Part of a small language model's weights.
Size: width 256, MLP 320 SwiGLU.
Training: a variant of Adam for these matrices, 167M tokens, 5085 steps.
Each number is 128 + 24 x the weight over its row's rms, rounded and kept within 0 to 255. Layers, rows and columns count from 0. Numbers have three digits each. The size before them is the row's rms in percent of the matrix's.

# v: layer 6 attention value, 256x256, rms 0.0561, rows 124-127, columns 0-127
# o: layer 6 attention output (transposed), 256x256, rms 0.0608, rows 124-127, columns 0-127
# q: layer 6 attention query, 256x256, rms 0.0332, rows 128-176, columns 0-127
# k: layer 6 attention key, 256x256, rms 0.0327, rows 128-175, columns 0-127
v124 110:149138117153156133133152093131152080119117130141132173149115108153166140150141107124132133165134111153163133137149111111139144150134109169115141157153117047154120144142161121108140123093127129105152134096157145099147124082127172108142129139143137126107119097116125180131097170126189123175197101122164135156134109141131137168117099161142140137118123078113165143158115096181109155139152
o124 114:133121121111107077114111128099104158070132112145133121112094115106134144148143160115116170102088116096117161122163137093132123075123194084151131130152108188097106090156087129146125113136104155123142154136133122143132127116156136105104139134113126124119110138129122114125141074130140106133137127151106130128156133112127102129124112097115153132141182154170107113150086118128124090106104
v125 129:149104141096141127165114159109151189146173128134128165166143153136126173115104134153104144111110129125098138118133112133111058121119137089160127134115127131129107152121129193128081130120132152137114124155116160121119147107109155092129150137118128092125085132121147156143133127147105074122112149110109094132140147154107125116108056110110121127191095148142113147140136167060132133144136
o125 134:103150111164126125152143152177129081137114093139143141142110146158169092153129138121121130059096196094159123144127120159113134181163130120130137138079178114135126165105139152138156146130088137151156134141117128113128092140104112168107142124113123117135134087130147160097116139138136127150115070124125122109133100137112108095135086118148125105102133131091160149139134157144151085131166
v126 127:127093158089130136139098116112109128157123081129121120122120126118135150130110138128170112109147146131142155137120120131161133150105157144122118134136117096134123132125167135141130125067143094134114116116121144159126114155108145078106126115142128168085146131124107113090173131140109192113135175093134129142109069126136139092130160111138177139155159111159127148181119148135097169110083
o126 123:116187167122161152205154133133121125104134112154124102156080129134160133110137137152134148128156141108156110117078141129117122110138155120129134170145130136123102158166122149123141130150172131099100111135160123139131102111134103109114107122122153102174102175157103149121120098118120126129148152121147147188154127141109161124153102119127069135130135142128132116070093171088123108137143
v127 139:164144092110130149128110153130086153163110106122187138138151144120130147122154110159148104108143114095133145131114141126128135119123116124133099172110124139135112141127114143152066084106111126145149131124136132132141116120141127140092155143072150107115106157159149165117101119096131167120143125117151141155114099084134137113153077119135115159135126126105123114071168141099163083128148
o127 153:071139143115125117102121130141165160097125088088155139121097167106139151110121152119153086122115140157148127165151155133115129141134149085156145106163166084091139092142092126120120146159105143150132061098148153099102141128128140121129140089128130105170111124134095104108126142110137102155129136123117103098142150113144112107146171106119147154125166074101121128189102118179152139115113
q128 107:109173127159123112137129095097144118138126124159118172104147119127115144128132113157106083140135145109114135126151127099109114148144143124150132116091145182124138155193143106135078102156094141144092131095081158153143153104116136115126146128116120124115153129103094156144168112116131104153118140121087127162126110154134107185139141145113138095144119105084100108083157130156155131107152
k128 107:141125119127116134093146158171103119129139112110175121091111159118103138132109076111126146140133062135120099147129154121088106064139110119120147158125143143145141127159153109125125173156086178154125105111143130159106104141090110133153158110118110114162109102151130167136142162133127184133146119144149133114170124128131109157185124127098082089134143140133138157163138130133146145139144
q129 104:182134138094109139125131124123106124066153132120101109169121107172105153177097137127097121141084094177140133121135126133131143176149128171163125111113135122130102078105144117145164133104154111123113119133135087100170144121127162131127132158100117122164166158118138143143071118108150115110130128141161075096160163100150145124133095141145144161106152117138109138180110152142106124159132
k129 099:104137092134076145111123135100117116084115137102148126137129110139084140123144093103156169131155126119104082105154156126128124139123140125151163162166126143155156151142106121149144143132100116131134129164151165129126099135120130134146162124138128133091086119130126129133184103150102157162105103164111147100080125169147092179199117091120084158139147133112123097099070139142102138159136
q130 097:142119138101116147072091142136115160109135124089094078171130145164177116186114154103092165106123118147144094134103106137163155139132146133150112108152144145123114108113114169121120119122169089124146116140150087080141090127126152112133111130122102093166094144145138135149089124115196134120154093121153095071171137107096117113101094100161115130130124112126131142161126143148110086119151
k130 085:151108097142151117158151140149135143091075107125116119112156079086168110127125130110129161169105139118116083111115147160152146126135120122154167127159101144145151174068107127134093138112134128153136103170109148093148137111107145105095174136145095147107109098103074104140144103127110139146104185156122140115084167160145137136136150119140128130162180129107108143145131162130117108160131
q131 102:156147156145093124109139131153100148181121133132141097138116120148118096151128171125128113105081127091121065145105110143137114131112133163100110122173169147134126108102112149149177121114091110148152132127141097107120166121144160111168162119141135132097092109107122134153120076151180121096103099097183100125120112102105133116126148097155092114128176108140127161109107130125125114128113
k131 113:123135125144137105128168123098127165128106165161106156141127117100148120128140149126125114112095132164157155127143133164123163180097134109170126098114125109099061096100098142129143096130147102125125175139104122106140167144178142115101055151131144130083097146109129104049130119124157131099104119136113136122120145110077159121086107134145167114133112126141105106138121110118117102130144
q132 097:115168113138118140086124118152171148119074110113120162145161139150111106154144141115093154130115101142142115130133141118136093131106144123166127081163165121143163124116098179157115115165127122098108117149126060125164138119133149146116081101132125104136166128118126105127127075102149119135087116130143113115139121075129112134128143150150093118126135110104119142147148132163126133070135
k132 107:111126134125172165124138148122123119114133139128134127108111097150132112142155138149144145103123140136131107101136103135138176105153154169123159142161126154106158134140101131190110141116148132148124164126136108097098128107151160105127148137174108168182106159127147136079119110138112106099126137158127152113100134123144132098082101114105141154139119137151112101120133123111095093117151
q133 099:078103131113098085118140121112138124154131141120132085148122124148135120160110146089144106126123111134134124095152120097141097104129092124107133128135147156143139138105140115101199114118120146185161107109116102109157143126130102182136161156062142127152128134078144151122128117142160123130127137081116109116138109118166093133160145109176133092096107111172133126126085103091107077183139
k133 096:146101131110151112085142145054131191120125170108130142122119114141155147132143131141148111099141112136123125107143125150181136154158168113125094140103133119133106113124140150101113121116148109106077123118151112148151116144122162116120125161183121189072123133130132117093127125131175125145124166139119155146137173069115148142137103115125150093114139109105148117110084113127101129087112
q134 088:124116120133142177110127134156106114122093122117155042104102146117182111106126137120143136150115151129160161171132141168087099134102147109107125129163139117085133154099137135117165148158132149113149188156132122117105101162142163137123166124111121139128099087137130111119116144153133121140113128148110136125081144112116158098157109113133077132123170177133138156115103116113115129129102
k134 103:128122135132127128108124097067174130129121136152078119161144152146177089115112159141144125127110142139154168130139131119164112135117104137108066120101138096091120116111118116147143103085153104109093131089156112079145180115159126106133073129160153093105177135132145116132120136137138098105130128085122117181141126119092130133080118116136163091113111114142112159138148111161106083115103
q135 107:122146113163142104161139106103113103189124144143126170098135133094125120101122110164167093103174138104116115145179163127130155112135124059142121157117083152109141187156140144108122154148100181100111094140102189132095128169122112128122146119146134132087134110130142118116149161154129135144121130149059158148113128164162109109130165134082129125122101147130123125094134136112139163117108
k135 095:115143122096124121131122149155134107094149148137128108127095137120114130082115099118114129138130084086111115132081108117097085071128096156125147141106116178162128139175138109101093134138130146167146129084180146126131099130083092162129131098140127116157109098136147151173120172145126114153127126054167102137158110113143142134170125128132089106122136161138144160159129128141162155125138
q136 097:107122134099123131101121173145165133077101131118149112147144179139117141171134130117094138159098106131185141148101110114148124131157138160131129124167122111129120071109117124131102095092160114126141163143123081106134141124120132132126060137129111096158141146146119157132127116100150093121112133127183070083150129124104149118115134133163120151113119108116112163161129112135129099151127
k136 099:120134116133141153092144114121125112107097107106167133103122069120078162150115126163119103142129191136125100091146130120145140117146109123143109090167132118149114167096104163126138142133136097117099099153111122105091166104163154121142144134113085159104135141115127107127149108148145147134113106185133147110103139142109101138107119104166120111145160129148106138110138110162080122137092
q137 096:151126145119136155108124147148118124122126115115160072140093165140165079141095124101135140132125097121198111163109137139135130141102138111116103114182136150112121085110115144142173125114150117170136110097121105089164141112113121117164158141136112116146102117124148092123094127106181107094132070094117121094152133119090209100121119136131099074114150119141156118150101095122130109156141
k137 094:074111123128123103155131114114169169124136156131080131122147131132145121108131149094118142122144155157113139133125117161167154161097116124120070106109127112098132134133137126118137095123112081099097128145120098131156172133133126126135082160166153121075134125159119109099153080122148141104099177123138116152142140126055131122121128129137139153117170132105115152118141139147140113093170
q138 091:160100130172177145147133100139115125107152140102139143088126137114118114126160091156093082120114142115123142134109145124120129123141108155139131136108113128114123163158150132121087121141120113108080117073133165144130113101116094122077174160165122105142174156126113120127086124113142124147099142168113118181174128159119148140119124184113136118128148102129093110116107128186160130129124
k138 096:111137093130134122163113136154104100171168140132138143127120113087108152123139115088141136166116094141143127140103110121098121118129162126104186146137129120136149136128154116136113133135120153138125122179152127151135074168087147130118131113096155106132097059091135167171144141107094145129160114120159114119164111115175084102145154107078124175123093119157112139120137143101139159145130
q139 098:127139149099148177144123131151118155089104133087129084165143080139134135122118130093100175113093142178092148148097114122148116101136135167152123084152143111120114124129130149151129110145135125143088138125149078131124107133153143104090101117129160121151180113144112140128093100118104117115116141116205120155176153098142085150127110139165106131151140147170134145157177164116125116120120
k139 092:135130147121129138120161130106149112143135144126086137130144124141178137117077172104143157172114138165110113155166150145158156154128131124103102076141109084119140099121149131119118097106191098172101131122154123111156131111131124115174137134150138120135160138112116083107122114131117125116132124150126127155119154149124128149055120093164135129152118145183082144087123126124080086081108
q140 104:119112150084150142101095167175160146115135140093150114147129130142117138148141130107111151157079134137155159138100134101136098112124137150120133124128114136128124093125134125114132115117148087132138162134146069109144111125116139131094082135120125110172124153137133142133106121096166134127080116110198110089159141105127122148130109132207123142110132142151106147158118128142103101162114
k140 104:114101153158115141105168110068142141088119103143107155148156123133144131110100112133168086105155204128131150101141141137142175176105125127118092095160110106101112158102096158073129113099130106106131144139133144084149143096161162128141086167145105125116159131130137101148134095133123123112110129151116143149116170165157147116087121104131139105176136145149077111106118114150096123135108
q141 086:172101130139167142106123096124136140146124129103132086137094125115154103115122115125106137113113115090146125138123133105150136139126171103077071154133119132138133123105133140128149137146100150142149088156138106169145155134137099148148142160154108100116087093117143068104125153164158130086152106072118075093115089117147159129132147101150098102108169155127164134100091096119148126150105
k141 090:098145120098131094154092144104159138104108134134070165126113123126134133129117158087113107136109191197110158127126117134153075102108091107131125104144112102139139176146150123110115146114130091120121153136139127127158145117128136119118100135126165142140148157134138138131145102124124106140131178115119103172136119177081108185165145100140138118094143129132130119125121120091145154091119
q142 090:128150116148163131138103130098119133144144115104116155108133082109153167126075102155145074119149163099149129129166121111134118155120109079121125132113142117095135124142118144120141163127111134111084126161165138117086114127134142092121170110143110126110121094116137132164105129107128137118111146152065132172083128156126134115154134107087152145150142141114138118106111141133142131118089
k142 097:137144104129125109150133108152085096127146081153166095157138143122101128115120138106109141151124149141133141120104091077138085121175114147124125094151136169120182114102142118126157167120128143134127159085162124157098136142111127164147130137158105091185107114110139149137109113093101096134134155111175103102156146164156099115089140128134119100072128141088128141145154123105142141162143
q143 088:112082126140137117164118095097142073140113103153134173090127097074162102144151139165140091122140091151085111135106139121075122141131090134128118130115094109104112171146108138143119125169107170139127120076108151113091136173135124143131132121171109104104154125146130099111139125138147146150137118142085130142132097114161128140103150146075134136139145095134079116103137152121142119111145
k143 093:117127132136152155101141165186094126137122109117191137150141123123099134111136129134125173146134114100129083134107105113093082102160147128108154135146159140158164145127169120140080160139161129125075130143119110165107089153109107125131153076103145118134125102092141153141115138129151129132126135143149101106121120131192101146136154113109087127121115130113161158128114123119079157154111
q144 097:129140079112078114074138097104105154097084148146191097159137148131131119114116140108108084122126137086141088135159106107129170150114156093157098140112151100099184113119115124116101185137133139144151126140124113165128169112120117147152154127139125118117121112136153091124125150128139116129113094125104103100121152108117168113107101094135177166128148160127138129105136112103133117136141
k144 094:126123126105164104208110150138091129089169120145058137129122135163153083123138132110136101105156173117121141132135133156192105114081154130105111146108097116135130154146138150124138100109116161132121174103170122126168142087143136106103113114082105138139169102145168136131121128141141141100126154129146114155154143141136154137161140137147131147137107113122106093132123150150143128123136
q145 093:100102078157144175115100127117122137110124120140111164079107129110142116111132110152085097146118159101169140133144111156116147116070094117135179116108106083121136122128084123126120163143110139125122144122118160121084125130152126126154132132119105135116148118095159124145118127114104123130132139171059147155101119161148143103163141121072112114135144141103151120107142137134159139139095
k145 106:189142132082124133138128120143140103156131130175163105144136121125112138105139137093168175128087105163104097134075117115101099094137131183109147170128143144135150097141121113155110148111111132160120111110150143172132070126102120152144150113092148109135115117127149157129113128107136117162118160085169112135135130103134085122135119111113101110122142138131098138132141145105126120134188
q146 095:141118150101107090135173139141118144135132147121101148132123105142091146132131154119107164120123165152100152123153156117092120126178151149084155147137120150142091113110108118089122103132125107124132151103105123119127119173120127160105113167149125110131141134138174154089166094101146142156130122139146115071139139133120139164106141143174109106108081103141111102180094139132140126143153
k146 087:121118167111098111093138120182165152148110153146153119129125097129127162151161143101154077138096095127085099110145143139066119130143137095125183153129124145135137137131164117149123125084164113147081092182114139085115125148162138115121126122148179126098136144129100151130136085134139124108122136128125118130137085160142125135114167160100119142095138117147122169088113102122119151096153
q147 092:109139114102127140129114146160166136073092137101178088190140157135102151139127129088176120137135120145139144162140101144166144111146122143137101122159135111122168100137148158115093110122167108139156123102111089102155140117157107123089088104121177134191125128152124133128132148115139142104101126132195108120164151115118143123144123126149134143135103143105130121134156105126110135154125
k147 100:158112151152134124147095124097127136081095148144095144099128169121180087142108120106108075116133133078132150147159146151158150146117120112122082103108100103096097133143106125127158085118092130135105144102126131095182156111147128106153120147179133127085154150127129097126128123143137159091128108159098136152140123148060161117107109128144143102145119105132085104176126099126181081110148
q148 089:142142123142129161152163110095162171164143136116097155104129081124131136142109152186117158145119129107106141121174150151115123122102083153152113098093153119151134126144108129136088174144124157118086167130161107145157115146146159065138182141092107175126115126113141157117167112110096138121149155139088119141117122127114117161129093147121072116113170109159142120165148119138115153119139
k148 091:113157145079129115088152124179111099138136148131118090203136120169159144141124150151174138128126108119083124162128158099081108167171130161134164148142145142118162087113149134134141138118122121119142134146122116119129127094120095100133134137110162138123142150107140162148101155157107100130155079101096093123112085128205110118097132129121118142119161131153152141091149115103141182147131
q149 093:119094131126153152122122141144114143107114141120161115171131143145145140152136115139116151146093146160110127128141113151143134183140081159087120101111134125164138130117131111162103140128156136072148203130177121146114108154143161122078096146108145129152123160132116161127140123117106169083119138144199124128106146135141105123156113147181101156124114140155125155161120128112073117090123
k149 094:153136111179129114085162111119138109133114137135062148093162145125146122124138170187152125143098181178130163117153160119157149124123136162119063125161131090129141116112130126116150159141150112116095135140132123109121170081138130122149127123174120136111153153126086096159139107115131130111123107158127128083132155085101131140030112159120150145146136147160138152125166116113108080132129
q150 096:081112134106115123161097133130153164126165129124066134167137167115095102055118118124132171144159131119127156108136160118123105131144129117138142121127114124122122122115117137109124081103124093147136132185127162127088134136136143129096100145138158144096157109142068114137126125131105104141096151106166098114160155139123143146151147149187156151167119136108183098119134132101132145118091
k150 085:158138150147126129143132143099161090113082142122123114076140131162117113165135105131147122096113156112158099091141109137162084135116126119141149136115147114098122146100179089130120120099110141151143169067125121117146127121152107136142105159170134114175131155129107086123127096157101135136164154151138162151117152181081162132133125144127110135116125123114130102150143160106202093122139
q151 095:112109165133171113143166142153172122137166115114081142100086106093142182123116111158145100122143134057163163128181136118152136132109112105126132126141145119124114126130099117090143150156127154122137158160175152087126138150116127124139157121132093138107125122114161140106126159124134159142123131153102142142119109150144165094133151110118152115110169139176145082098120164137158143165106
k151 112:138156114120122148117124133185157121141101120090167131142134117126130168122116117097107112190112107121092102165076113092085102107159102137136163102142135138147179116113117145117067141128119138162098085134125095178117117129123070126113146109095151144162110110131097170149108123087142153143093143118124126133131104124146103098132158136128102167111127156113132137176140117136115161103133
q152 092:139133123130181165140130127083123158153133127128134159092082131087138132134118086145115106133116106136121129122141131116130152102101116077144126159126129084113146139096150121138113151114149132094119165112117118135120124136102143090117171081102127129152090134106143105156113173158103164122128158144078130187091114148154156129123121092096123104100158155191160147130138141128144164120110
k152 095:090133099134139108111146113152109099145146127115186094137116106104118175127133118137150168167146127115143133129093106114090115106162143132127139128128136121161112106132108088156131141178150132146098092164110115150107121156096095115135179122134110101140131118139166172131119145098145106155128119115154132114113088112144071140108159134153121148117151137116142140127140093144078163136109
q153 100:106161130139115150121134127100118113183135127149116147125174102125117142146113084144186076128128138118098111125124154113089137105135153121124168129089101136123100130154080131157146108162077141102130128085126168153104100149118120153123115133113126109138107116108076133140149129117103159197152129136091179156090141122170080126105184146133151161134093124119089089149138148156105180081120
k153 093:126113121147129122094113161127118128140128137121191099122097133131093148157120108180132145118147110131130094105115155191072143132141103147133133115108085132124128152152155109099074136138127147140132109156138148124077115153123102118116170089143100136104143102137133137134115145108116115128143139132157092077125152113165124120137126139106138089144173113111145118135116115099128183158137
q154 100:139112131125097148128140109110125182080115125140140105171096133134142132150127165149111147120110122168099145123094113131125099110132133149130111146116130144157123146120165098137110130066148080114115165114132103150112123107136147087090126163126115158146093117136145095091099121133113133145118117129157108099202139075121094131151066129136067149153139115146112134137121117110108111136144
k154 100:129157167061126112115138104129078120148118116140130144128116130135184121177156155131165094119158167125153164144123163130129151154160117129135124155143140076083112111094135132107146149159158095127114142138111135057111149091141149116149129113141153092115202133133128079159161143101170108112104105140087159127118108129128107139086147132115152130164122120175141151112149104128140123173104
q155 083:115139154126135114148139123161121096117127132125097088128189110145128116141121146102144111127093140142124115151112116137139076140115115167112109103128117148146124171174127130141151092163121151098151135160161116101132174116136113155139095126156140143116116110101112113098144084157101126120104111130150127114130132070157141141114117130112105149146085104068087146138116135142110155136130
k155 090:117125112148162177124090131113148153111131135145110164152134154143145086117150136107144121112117155129173111134149143153160160109121146100102095113123125137121159153148114144132116128152124162120123151090145137129130112131122154161145111110134094150134142153126122110133143103179112141099103109135150161145131144121115182133154096094122093156107074110109124120091129136164113066118123
q156 096:153133130142152120122141136180122106124097111132130108143133130091100123109170119140177144135141135124153075150161116167147118138131137099117174134173138132134129110182117140066154130187158158141146098125139139101157157128163096150106123124133109109140126111104088131114165124110120148119127119129124159113100159120114153142087161120128116141136086123096118148112132155141166127127125
k156 101:116138132155133147147137117075116126119140156150116127121133143124111111105093131101106099131144112086158088118181163113141144116108172113144114135085133133119170115152083150126084113117124175103127132109140141182146137117099146124160137184146107146112111132136130126120128110114109147126102167074140159146123158133114165095172130114153119137095104145115139146150091112166173084097147
q157 107:155141111128098116148114125089088130129142119121106157120101136127132126117138134102111129139165102118161119101123137108124143096139111096187169144079145084100133119109111114111112117133083109164127106115071153086134143119128146156172135119112153127106117118160122097175123144147156094133127166117113133193054157132124143090128151118114156098124128140093138166111152135124153136123132
k157 100:129127111170126111125124127113115128127155113105159086115106122107107139101163085158131168136138114125137099132129067107096136130091135114116167164115103158171118104112099126164084110098123160094165121103104143175146126147159183110114138158116101126106095128126124163094136149156101155126136128130138115143121116127110125099144121083121110102140124122136099105126113186149137133090125
q158 092:117085126118141098151138123187167105120152110087118109137108116151137130122170103167156123169117202120115142131127130132138120127156124158089118094117158197134114130152116161123170104165148094129111150179134106106167127132158130156087081160146084117169171139118094132127112112133120136087079135104134120124157135102163120118109136170145104090121099112174130119123140137075109115159124
k158 090:101129160158117119145091086114140151105105133108109149125133142129119130094088131090127121146096132120153126098167128126152173150095159109123128093140111109123150132114111163127093120145143134130128164098130186132136128124121155158149121095148161151144114153126113108127106084127143168159175170129149129126169133162120149144128144110092140122122106131114153115107118107144097100110090
q159 093:195148134100135134114129160138084122138126140124102105135106101154150170136102143092109105157119133118126149100074111103133130120135153132109114133125147154120160139110153113098137105064095087143129143093099077127149129146135151156130139148135128119115130132153140104155121125130172143155120147125117110149127136094149177122114128122162163144106129147129109101171127167134146111123120
k159 098:150139163121127112142120152131171142124102114113118139133159132078118166083151132140154137122135140131106175122112102122102121161124125142136118090099074129100106117172097124118094084081119103159110106135127120092176113112144110109097095141119132137127108099133139133076160098110123149130098111112100087139164090123128090139128152129111133126132169110165102116137101126160167157103110
q160 095:120112127127138125133069160123105087126163116130121154136140162119129145139137123147118101136095167089144152081143136144132155125123116118167106114147164134108146146114126110137129148134120102103160128117107140090168144139099148166133072089116165137152136153156119143142099136140154096118146129115087104129156144115147154110139152108159173079108123155092141153142166122118088176118090
k160 087:138148097150122141126120156100142119097122122078113158111131117110106119094160123105149112113127095131135107111124128117146128128132075089119119110133134160148099093140107165133139104146102124125150119100095126169151118124147100159119127125162098152108096115096101107096142123136110139168143147112117088098174101104143119077132115132100105126156104138106149084169124138105120124129128
q161 089:135110153166154147117117143110138105138166101129097168111121112117186108169133125158090122147119114101135132139161138126106125087150119123116105147077125150148128163118124086126107151119098139140128115169157138132145082110101139108136152066113121174157115127124135138158114151143143150137116139137114106153134113170138139128145105154083166139129171163186139089120137161137140138142117
k161 105:103140115106133133111148163189103112143133117110168103130124088143112135147123161120133139167143093175099136152074143114075124134185145127120145100140100074167111136117142135159150149153113098187129088152124114114094150120107083119140174106114123103162165121108138130142117139089151096194124123117115100076103129119154089154090166124112155101141133162129135139129149126111099169125141
q162 100:115104112145135160127105143119130126134143098129107175099132115120139133126062106145127137107149113113140133150132141160143170130109132089109138107128131110133100125112164109156131192162136190118128158129139125131102095120102148098171118063105153118114097120148080133132118135153152100124143127123131135147092109143082088096150119145088129125123133131088150176120124113112099153047124
k162 095:140114092204106158094127127105123156135105148142150121090127136132127127173132126153146119146120146151142147157129111106125127114152105127166111115113135116144090150110138088112134112177132136147149123095137085147107172155124115121139118143108113157174128146145116123130124166140138108153129156149162141142098135122126147150120125108167115084145070140128205145149117100066088120135091
q163 099:144107145145088118086156112131150133142104132115153143113159109126113150129116137165128085145144137133120100084106106153120130202122117123151153131119159124119125106148086158127135109162181122102141082112135146095145090138103117102124133108156126092102140147134049141147128118107137126162120157173173101168099133124094108128130088118142104118171112108108134161118116115122100161107127
k163 104:182108102143142160137143149099155105080140162141134134132130125118068155116129122137142130109150153148107088102148166119158153097138162146137102122145084148124162113112159162125131122127149134111125165130100144151148083143117151102134139131174114163148144115117148110124147130138081134101107149153134134069133156152134153133146160106155137139172123135119177105124127153100092094158100
q164 098:169163141098152161115155155099102175136121129140145136073156133128165138146102112107135098146129108143095114140135106076125142084104168091113159141150127134114121158100110116153114121143082132118128121127132132171130117152112116111118139079140147133127106148129167145145118138107061206143141137141110111100155090107154113141148110182135136165157144186151125162148098144135156118107139
k164 094:124121099129113160117125130148180116158126129123153137133112124139119121141061116152120126157116139161099120112096133127087130121167117146132159144134125122117111156123148073123150169141099116156087097119124142119075116080126111144175191084145110093121160129153145089104095125077170119092121115085114121093096153151082153159079108124168121133122167135107141127165099070141151112154097
q165 086:083130132126107085072127111141139145142125148171117089130144145135133120130127113101140094138136125166108144166142111134156141123103138128112150077096109128100092133185123174167171114147147129103125148141145124109175130137125108134109122094171105113112105131112108138109164086113100117125133090113138173109079167110120080124107162139088133131139121096126110157117100135116136180130101
k165 096:148141144203117182162093116073135143132136116134126154126095154122129123109108130104109119118102190134118150103164156156162112124065111088155103164167154178058113149111112115104156128123137198145172132105143123174104152168151174153128114130125077128129085119115092143123139117137103142109125155148140154179118128142114107132161082077144137153128096127122114116132113138104119102103123
q166 099:125105122139162146158124141139143097139149138083095157120105152125149164145137120156089122133121133070175159102150131117130105107136122128112140161118114151129141138112112126099153120154110135172120137165123157130128183136170155154111131117128099146117124143143158135114119129126125150154124122107103123135105101162169194109126136146153141165092147139127145114146121163186155129184130
k166 097:119141126118124126115139149141106108142147137114120097126163086113106142141112136105123124168092102172097116162079138106078114109151143175124170102086115152147152156150096102147132112112107131141116112140132138071133104139130046133098144094114164149139112114136113121141110101100155122158137157117147066111095143122155104107099176159107131159103135217158086114097131143135146160093166
q167 087:147152099139171128120127153132122111132150097149107153109116095132158109136113137155152149111117085152148104146144151139135112113094158124097132176139152140125084110093164151154120148093081152107158126126146122135130036121129124090119138093170092108122131106088217101148107123109100156138122156151144102093105124142130118107102159147125126161129130123174131117149142154143130124114147
k167 092:111125162082133116122128104102137125150093134130176140157166113111163162195131174168124146142130122124136156138102094092091138177154126162128138158121154122125127110117082118114147135143133109184120124162147111103126134128106104075157130139122123123092168090159116159099110149085164120094114117099122124138113135111129155163082104142111128100129172111119119147098150086118159123136142
q168 086:104126144116112109103168118120161119111114139096165142115162161129110153120120110105141106137127144173102123110136147121142158128122114103113158095123128153126091159148110113121149095175066141142105093119133132096153143092147133164158115169102112109089166133134087127118125112110114095134110113094141159133104123139138116110112178121135102112115094111103093106131129095159148132155136
k168 094:167138117187128161135093138108137152109139183137096134149140145149139131098145098102102109109117152079147147118164116133151121129096097136141088117132159136118113151123119141145155074093124150110134145081129129113179149178135135162136090131141132147166098128098143104139127116192112175143114170136134128164132120120135146098164148117109136109132095133094103126159110171133123100114119
q169 096:132116091101138110142101134155126101119148147112085110158131133127130126123114171147110161124125173173111126128110141100123110149164106171121097131163124133107149135080144136131082121099165087124114113154128096110132123096167163147125094150135123152120136125138152126158058124123163124117098124136146109086186135146082139131152121155173114140126096108132137103139151127159090138159119
k169 094:136139168105156122118127135139097115100139133097114122142137175106173066106129135094131098118128135093132158130112144158140110148120129121115084097113136116122085115121116134142157097122143094132140164097120141106194156150157126137128065161151158117120166112106137123136154088120127115122113094092120143144121125110136118090109135113130129135064101117143072096095130150144149143135149
q170 095:168085117124188169157113122149124113089089125138123124132102089133154149121129130140109141112152121087126086162122157160102151147117123140136112143159115105135143079123142118126120201090110140133158153145106150131096116126146139114134163150120127130193104109154149153122100167141151139096145161154142146099141169135101172121116133129108136137145153160157157110100115124108094094114157
k170 109:108126159064112089163149078119098117153111104167129099132129104116140133185139161139142152141134118162134134138108106116096115149153171106136153167122124117103170117104112145128109139140119100131126148180100124112087145122157140091120130132084134105127195131142106165150109115109157101143099116115105151123147120099141134148107103109130150133135163103149122180113162118113152111157106
q171 086:130158140129117144102186100087196177163162141124144155090166154101096106136115136097158075102131108126122161138140155127121137162128101093138109135120092124128129154075146135132142107135162186134147089123145201167117125118123110080156121133117119115125100106146104104118147106121147113116118078136112153155124090156146144142115086095127110118147109114101102122093114109146150141111129
k171 082:096131071111114124145169096167136127121112123170112107096142117111060177097163139136139134169106136148126156124113115172089112139128143114133155141131114101121124143132153087113088141157147112087132137111125116159092108094137122115111136122140110166140137127121141121168145161129106143084141124128118136105154107108163156166155123131160134116166171150134175119128125116125141187122131
q172 091:070125180146124124158119079106118138107148150127141095162153181135099139121134156121130105134137121115107139134156136134199149110152126116103116094115126106093077140116149094167128131178160118122125155131171126130118195102105116122125078133140117156104134150107132162127111081145107148094107119124118142129145111087139136123132121125130174135105116106111139104132075090136117116149136
k172 104:122134096159122122131104087118153169090112119138122199124101149106139116115113132109104099143123166150147110115143099154162176155062093130140071128144136113109152125144110126107116098145159125089136140085145152165122096113184124150099081098155096137173116143122113117101150112136143154126115154142153141145168141107105139095151155106128120153157076115128118109121125118150103120127084
q173 091:146098117105146107120150110148117114082126142096130106138161113133144132103104122147105072150113118153105122120078103149128121134146112171110127094188168089105167130146097159100106133098138098149111115133132112147112134100151143175136136151158093099122089174097128134164102150138118102089095120073135102130161142114130142140072114130142122086112154147118153106130139140108118121138161
k173 089:138114096148140144138145148092173137110159114087083151137110145118153136078112143105107110131069134138088116126128127133142075113102124115097117113129106158160118143132166095120135134128143113140116145078108133098144146121156165178151085119122153120128108137098137105126159116143146125180124167106145106057162153120093086125130140080146164142124106122112141126124133131131132091150129
q174 093:206136150121168159139097148110079104133136114115157147121116140122148133156125124108113128123098100103132113095123125131127149087137169124127129117149103171107140138115162114127150119120087148114125144129115164147107132107135150136085185077168119154121118113149164144129138109131140163083141126148104119133119146121187160114157089122134157152125131140153118106130140145122144122130120
k174 092:108130154075101108170169101150110124165108133127110110135126095130150115171134194162115155115109109132125131153102120119114128172126130137151149170082109105108106113121096147149102145127113154150116090116125140109122111111097110096153182137130115092154138091151158122091096152090157107117107096102121125116091124132137109150102114125107133143123181113153129116104121126134165153093111
q175 094:117155152116167117091161131106098151142134129122142134114143126134128120131124150118139105149119134151121128124104101093133143085157140143145160114109156136093139199140131160166137088119109131119090072096197097166150112117115096108095145122115121134118135136130126114122111108096075118121147086097137143176164085169170165126122101134117154161141112169128124107140126140146157122131135
k175 091:147136147117152151177164130123165087144131149130099163131127111141132123141121105139107135093102149147093178120165124122157161137050110128096084129153144132119127139157132114106141154128136108104139125112156126097141134088127154146158147112131124103169116127111103134106062133119132083116092130163107131152139177130130151186087113134133132122142164162114100082093107175103150129116128
q176 092:075124115119141125112122095127124141150132101129160125130132078101120115166128062144097113149111136110055120149162150154145104123110118090128155181113114125121104132132120118139128160131160132113113121145116155132128068105101137122137090115118128100136177127147124112149141121121133176154177156166136078129116108175147118126144158138146075106123135100131075142103135128130115166154118